config = dict(
    n_layer=8,
    d_model=256,
    n_head=4,
    n_kv_head=4,
    head_dim=64,
    d_mlp=1024,
    vocab_size=847,
    activation='quick_gelu',
    norm='rmsnorm',
    norm_place='pre',
    norm_eps=1e-05,
    positions='rope',
    rope_base=100000.0,
    rope_fraction=1.0,
    qk_norm=False,
    attn_scale=0.125,
    bias='none',
    tie_embeddings=False,
    parallel_block=False,
    init='orth',
    init_std_qkv=0.0272,
    init_std_o=0.0,
    init_std_up=0.0272,
    init_std_down=0.0,
    optimizer='adamw',
    lr=0.0014,
    beta1=0.9,
    beta2=0.95,
    weight_decay=0.31,
    lr_head=0.00455,
    warmup_steps=203,
    schedule='wsd',
    decay_fraction=0.629,
    decay_shape='linear',
    final_lr_fraction=0.05,
    batch_tokens=[32768, 65536, 131072],
    seq_len=1024,
    doc_mask=True,
    train_tokens=423600000,
    steps=6109,
    dataset='wikipedia_en',
)
Each number is 200 + 30 x the weight over the matrix's rms, rounded and kept within 0 to 999. Layers, rows and columns count from 0.

# layer 4 MLP down (transposed), 1024x256, rms 0.0405, rows 957-963, columns 0-255
172,230,147,196,169,251,170,197,202,255,227,232,163,134,218,239,253,182,210,188,156,224,223,222,159,210,130,175,254,243,169,217,215,187,133,198,231,204,192,213,213,212,206,166,166,245,213,218,186,217,208,159,205,214,234,218,172,253,216,210,181,202,200,116,223,198,225,185,160,196,249,258,210,170,193,222,230,198,163,172,243,216,184,206,167,139,161,172,266,208,192,176,180,253,177,184,156,194,227,239,225,211,222,222,186,156,247,187,212,219,214,157,213,183,193,177,214,188,223,176,188,146,266,174,200,210,166,207,212,233,167,165,205,224,187,169,219,246,220,233,145,213,229,187,216,172,234,192,204,198,177,190,198,169,158,189,166,222,199,244,190,216,165,199,150,185,215,257,258,177,172,202,253,243,183,224,166,223,245,143,236,243,242,207,204,206,177,179,206,180,196,200,160,189,236,152,160,235,159,167,200,205,220,196,227,239,244,270,256,202,202,169,205,231,192,258,162,208,227,159,162,172,249,185,168,244,164,206,175,224,203,162,243,205,200,196,156,180,190,206,190,237,176,178,236,216,225,224,239,165,196,176,205,230,168,144
188,213,203,164,187,213,179,244,204,162,202,160,185,182,224,209,173,246,229,224,229,229,183,203,229,230,232,207,179,162,213,219,189,192,196,236,206,185,207,173,213,210,189,221,200,225,161,123,222,183,207,231,206,212,189,207,154,173,171,198,185,147,179,159,179,183,215,189,179,197,228,215,205,210,212,254,217,189,227,189,183,215,194,187,172,200,199,202,193,201,170,191,180,249,200,227,178,205,175,219,186,215,198,188,187,219,242,189,198,223,169,161,206,175,199,193,230,214,249,191,234,250,172,190,195,137,201,237,179,213,184,181,255,180,173,206,169,174,228,162,203,175,189,178,224,201,186,178,173,241,226,201,221,211,155,177,142,211,261,238,159,197,186,182,221,236,190,174,166,220,199,205,237,197,207,221,183,185,177,174,136,180,229,196,210,223,158,219,214,167,194,158,204,178,240,158,157,221,171,200,197,196,191,198,221,182,245,217,206,206,172,204,215,180,205,180,219,225,216,209,205,168,235,223,193,196,191,222,170,183,167,193,138,221,179,202,164,201,187,214,203,211,215,176,194,242,175,195,252,211,247,178,165,201,233,261
240,162,201,180,225,220,204,201,223,196,219,203,210,212,182,235,166,242,235,181,195,193,193,246,232,236,233,178,238,249,216,233,179,209,192,256,207,181,173,199,217,169,142,149,229,210,246,191,212,168,190,229,172,199,228,193,203,154,238,212,227,236,193,133,192,237,213,198,226,135,195,221,187,220,221,167,206,190,219,148,199,175,205,161,237,217,192,187,206,195,206,156,212,184,253,173,178,189,179,148,200,228,188,194,182,209,216,176,187,227,179,167,195,195,218,184,215,250,226,239,216,208,182,183,226,207,196,223,210,218,218,199,250,172,179,208,185,133,185,212,184,218,187,254,244,149,191,188,210,208,161,197,158,148,239,209,216,201,217,155,241,213,183,222,146,213,207,190,191,196,172,179,234,149,96,194,195,159,245,166,203,216,206,196,229,196,209,245,230,242,252,228,188,190,192,140,215,187,225,222,227,184,218,212,187,210,175,218,215,257,155,170,227,219,232,168,181,177,207,177,193,190,218,171,171,243,193,190,217,219,247,184,204,179,245,226,164,191,194,223,203,229,185,225,207,190,175,224,252,164,160,163,231,232,189,213
186,216,168,201,214,185,169,213,177,201,180,205,173,146,225,203,184,245,220,175,244,174,216,190,226,218,217,147,168,210,233,175,226,211,210,163,176,214,172,169,226,227,174,209,200,178,189,157,170,148,146,175,187,220,184,159,166,184,237,143,171,193,187,198,209,200,240,177,156,248,232,240,166,156,255,146,144,208,185,253,223,203,230,203,189,183,194,149,202,211,147,199,220,199,196,215,256,162,244,208,198,241,164,207,236,252,207,209,163,169,243,196,165,216,181,166,215,226,234,210,232,207,189,245,253,203,200,211,192,229,197,219,213,228,188,209,212,230,249,285,161,205,265,202,224,175,255,199,212,268,196,146,229,210,161,222,124,170,195,192,163,169,247,240,191,183,254,206,224,203,149,181,193,209,232,215,244,188,163,206,269,181,226,165,166,197,193,256,180,187,157,179,153,172,249,154,153,246,181,238,216,180,222,181,231,175,195,190,224,166,206,204,183,153,233,152,240,162,199,214,201,209,231,188,194,222,174,202,180,194,133,180,200,203,165,217,161,207,128,196,222,208,218,186,280,208,175,155,199,219,247,237,155,170,190,218
251,228,212,195,212,232,199,245,175,177,132,173,204,195,191,211,230,197,205,212,193,218,185,195,188,236,209,183,243,188,213,204,220,108,196,255,231,211,211,203,158,166,239,219,179,162,219,190,191,195,218,214,209,213,178,175,183,201,237,205,163,175,197,200,233,168,276,239,166,152,201,200,221,184,250,192,161,193,186,200,223,240,231,176,123,232,188,215,230,223,206,205,192,203,215,193,256,196,151,169,210,135,193,246,190,184,176,257,205,206,175,225,267,216,212,136,186,222,196,164,202,194,159,218,215,213,195,227,156,192,199,171,226,179,215,196,185,185,239,153,210,224,169,156,220,242,201,202,183,209,194,222,196,177,296,212,153,272,191,160,175,211,210,191,259,190,181,178,206,193,198,103,191,218,198,144,211,218,240,232,213,220,215,195,250,261,244,192,166,157,180,242,181,174,142,240,178,251,175,168,207,197,250,178,194,188,227,228,238,167,224,177,211,225,209,197,220,208,217,219,213,156,194,242,153,180,266,219,206,275,262,196,168,164,172,183,213,150,214,231,191,177,179,207,198,210,195,168,256,178,200,205,224,161,218,116
179,215,189,191,184,217,198,235,148,302,220,210,196,197,164,215,191,198,238,209,157,143,143,227,188,201,208,195,189,202,208,214,173,217,213,274,190,189,153,239,207,191,153,146,228,183,214,205,203,189,160,278,201,228,204,175,233,182,180,173,219,217,188,194,217,261,208,211,250,233,183,204,236,206,196,224,202,197,214,198,190,185,149,208,211,218,242,182,188,191,200,185,213,149,198,168,167,216,200,169,200,200,202,201,171,214,176,224,181,168,222,160,146,177,198,198,241,216,170,179,212,179,188,223,243,208,182,176,259,163,232,188,215,178,218,213,206,166,185,239,177,217,205,190,253,218,209,196,145,236,200,211,236,191,232,173,197,233,177,201,191,247,168,194,169,252,204,261,223,236,215,177,198,198,143,174,226,154,201,193,213,158,229,215,220,215,218,194,250,253,221,224,219,215,168,191,200,183,151,207,187,206,199,208,181,238,173,182,180,219,203,182,188,179,187,171,247,226,255,190,174,204,149,193,232,243,199,185,210,235,221,192,207,213,230,161,219,204,178,206,186,239,213,209,216,188,191,191,179,159,186,185,187,198,178,156
178,195,175,196,182,204,190,245,165,231,246,184,157,197,168,188,176,177,228,204,169,224,197,166,223,161,163,180,211,225,242,234,219,197,225,210,183,184,239,237,207,184,248,201,223,230,211,163,165,146,221,180,205,241,232,198,222,181,171,223,214,205,192,188,214,222,200,231,189,180,208,177,214,162,103,205,177,201,218,193,214,175,197,211,175,168,179,263,208,177,270,127,161,170,171,208,204,135,164,165,216,193,220,193,214,242,200,190,239,217,234,160,228,175,190,211,232,246,122,212,217,205,271,188,233,220,226,222,188,193,248,202,211,133,200,254,249,170,190,186,260,174,270,253,231,176,231,185,188,251,197,216,213,179,213,164,209,231,158,207,194,216,234,242,189,172,261,207,195,231,265,182,222,209,139,208,209,187,180,239,180,168,224,212,203,174,143,179,227,173,203,142,215,152,214,235,238,179,219,195,188,198,212,163,273,172,148,205,199,190,231,151,202,257,185,159,199,182,150,208,219,246,201,200,234,163,191,224,203,220,235,168,209,230,215,212,225,185,208,223,212,224,245,183,186,207,196,234,212,213,217,244,235,233,169,211
# layer 4 MLP up, 1024x256, rms 0.0436, rows 958-963, columns 0-255
244,217,157,205,220,220,237,216,195,156,195,229,225,187,229,230,213,205,229,188,163,174,231,225,165,174,210,185,239,206,269,213,246,175,231,175,168,210,179,198,172,213,196,174,242,199,180,185,208,202,228,218,178,168,193,203,215,182,168,185,212,206,196,184,236,215,191,127,181,239,181,223,104,220,226,170,168,247,211,142,209,171,205,184,146,200,198,183,133,193,193,173,222,203,179,191,191,265,154,206,198,180,192,208,192,206,230,204,237,189,158,230,191,267,201,210,191,224,231,176,188,204,203,178,204,229,171,189,199,161,118,209,158,176,205,217,216,194,247,187,188,205,191,161,235,215,221,253,207,190,193,176,202,194,217,173,236,223,174,207,190,144,202,204,234,205,211,185,180,159,230,192,204,216,179,249,195,230,218,251,216,199,205,207,155,169,162,251,194,188,176,183,149,246,229,213,192,219,228,217,195,225,160,205,126,210,156,240,178,152,210,250,202,183,235,225,212,243,168,224,143,181,249,165,213,141,232,160,212,241,210,204,193,167,193,184,204,230,145,189,182,202,210,186,166,204,230,141,198,190,153,198,190,224,173,198
184,182,200,217,224,165,192,209,205,186,215,141,210,183,175,207,187,152,146,237,214,236,196,191,189,184,166,269,133,225,190,142,257,222,193,196,204,179,159,218,216,214,177,181,139,194,185,218,184,141,199,250,203,202,185,171,176,230,230,171,188,188,191,156,184,213,196,191,190,264,215,208,205,216,195,236,180,235,203,202,198,247,174,195,155,226,137,186,220,187,224,152,195,181,182,220,155,166,230,221,212,165,187,222,138,203,231,160,197,179,239,149,265,214,232,206,197,181,239,236,190,228,238,208,198,211,193,280,181,138,195,170,207,185,166,168,252,187,206,177,189,193,192,158,174,188,179,208,206,188,231,221,162,211,214,215,148,178,139,214,222,207,210,170,236,232,238,227,106,197,212,210,159,162,263,197,225,171,215,191,205,185,157,176,231,208,235,181,210,191,211,247,191,156,195,211,217,173,218,151,198,176,212,199,200,173,168,232,190,194,207,204,164,197,220,189,226,235,209,199,231,203,162,178,152,244,229,151,133,218,200,165,192,217,197,188,211,245,191,133,214,168,196,206,202,198,207,150,228,183,232,216,234,162,239,174
210,187,244,183,228,163,220,150,188,219,230,134,186,269,269,143,218,207,215,213,199,241,227,199,212,181,173,209,172,188,182,177,223,238,217,211,189,213,197,172,212,197,207,171,169,235,188,298,214,203,206,231,200,179,157,173,176,246,255,214,250,201,231,210,190,232,245,233,200,183,219,129,220,195,217,286,235,203,135,205,233,176,241,173,159,236,245,233,216,180,207,190,221,209,178,243,170,194,222,179,168,163,224,195,185,195,241,152,257,156,213,203,218,237,204,254,198,225,219,216,199,236,210,242,170,188,163,226,219,196,215,159,139,194,227,172,193,187,229,256,210,227,176,157,200,188,165,201,178,176,175,207,192,213,177,145,233,178,224,204,161,191,203,190,169,231,192,187,117,245,225,232,232,169,165,231,252,216,207,168,123,259,175,246,188,186,190,203,192,155,173,199,203,188,199,175,207,270,246,228,259,205,190,192,178,182,225,210,147,184,219,212,172,159,203,196,227,226,194,187,244,184,170,216,216,244,112,177,195,246,218,238,200,261,202,209,173,212,231,176,244,218,172,184,192,209,245,197,147,163,199,173,168,150,208,177
143,177,186,228,176,189,185,181,221,198,280,221,191,185,231,178,188,196,197,193,204,192,215,190,205,185,187,232,169,203,193,169,187,277,195,163,193,187,214,183,229,213,192,165,236,210,197,239,215,233,197,200,171,197,223,230,213,206,191,205,199,230,197,211,178,204,131,210,213,262,218,201,165,224,204,205,214,208,213,207,210,149,193,224,226,177,226,192,170,189,186,199,199,188,182,193,166,188,206,213,198,219,193,164,230,194,205,158,205,184,227,161,161,189,220,242,234,180,221,216,181,223,209,184,181,193,199,186,242,171,195,228,187,186,164,198,195,205,174,233,194,180,235,241,224,149,194,188,207,190,206,201,242,223,132,193,271,156,209,204,225,230,202,205,128,197,218,240,184,189,217,253,219,169,211,252,203,192,182,176,201,181,185,203,161,173,172,217,239,253,210,183,196,224,224,164,222,180,171,187,177,214,146,219,211,210,205,206,193,193,193,229,206,196,180,212,193,185,189,193,186,201,214,196,221,217,143,181,207,182,183,199,244,215,218,192,175,224,213,220,226,211,203,214,195,172,184,221,154,204,201,209,209,230,173,273
245,178,215,245,198,215,215,185,188,148,164,195,217,204,211,197,183,239,223,181,193,248,175,205,203,222,243,182,197,235,181,241,251,201,198,188,212,202,246,222,197,190,259,186,195,143,202,162,199,191,188,203,251,188,244,196,247,159,214,182,197,208,186,211,182,159,186,170,191,202,140,200,185,197,209,185,208,247,214,215,194,225,223,182,180,206,214,194,209,174,250,185,227,222,218,289,151,184,198,178,216,189,224,233,238,174,258,212,221,186,177,218,201,206,195,144,199,212,229,206,223,138,160,218,234,122,211,217,173,167,241,220,196,159,214,192,184,203,168,212,188,180,227,260,155,201,196,172,258,191,185,204,231,173,220,234,170,229,229,170,194,240,213,219,204,184,167,149,191,188,165,199,235,220,240,230,180,219,200,248,176,199,199,209,220,243,154,136,216,166,202,205,204,255,217,234,142,192,214,159,196,164,166,195,174,197,220,197,214,175,226,186,186,212,184,195,171,225,140,197,231,147,216,169,213,141,171,241,202,168,223,165,127,233,220,211,157,221,191,266,228,192,257,197,159,176,241,188,234,200,162,173,210,182,146,191
179,175,260,201,176,200,201,230,185,226,198,230,215,196,249,206,187,159,203,240,203,200,215,238,183,215,237,159,234,201,253,190,152,176,242,244,220,192,188,250,199,185,258,129,213,206,172,169,192,243,245,249,204,215,176,214,157,210,202,194,153,171,192,190,150,170,187,196,208,192,125,176,193,192,165,162,243,222,210,233,270,184,193,178,165,208,254,161,205,189,192,202,234,155,180,212,170,220,218,187,146,213,139,170,189,175,202,209,211,165,180,244,192,201,224,207,218,173,191,195,149,170,171,178,218,193,208,227,206,137,168,180,234,169,191,167,198,207,236,246,220,189,159,140,163,141,179,176,215,170,213,161,223,263,211,223,200,226,190,250,188,181,256,204,200,257,230,207,181,143,211,215,223,162,216,202,194,166,147,247,238,222,157,193,148,188,173,232,206,189,199,230,163,212,217,234,178,180,219,237,191,185,229,166,165,199,190,244,171,205,196,164,232,224,201,241,236,188,222,169,244,162,172,184,179,153,210,182,234,197,193,227,219,215,191,182,221,241,195,222,165,205,212,211,171,183,192,139,201,167,201,155,156,195,191,214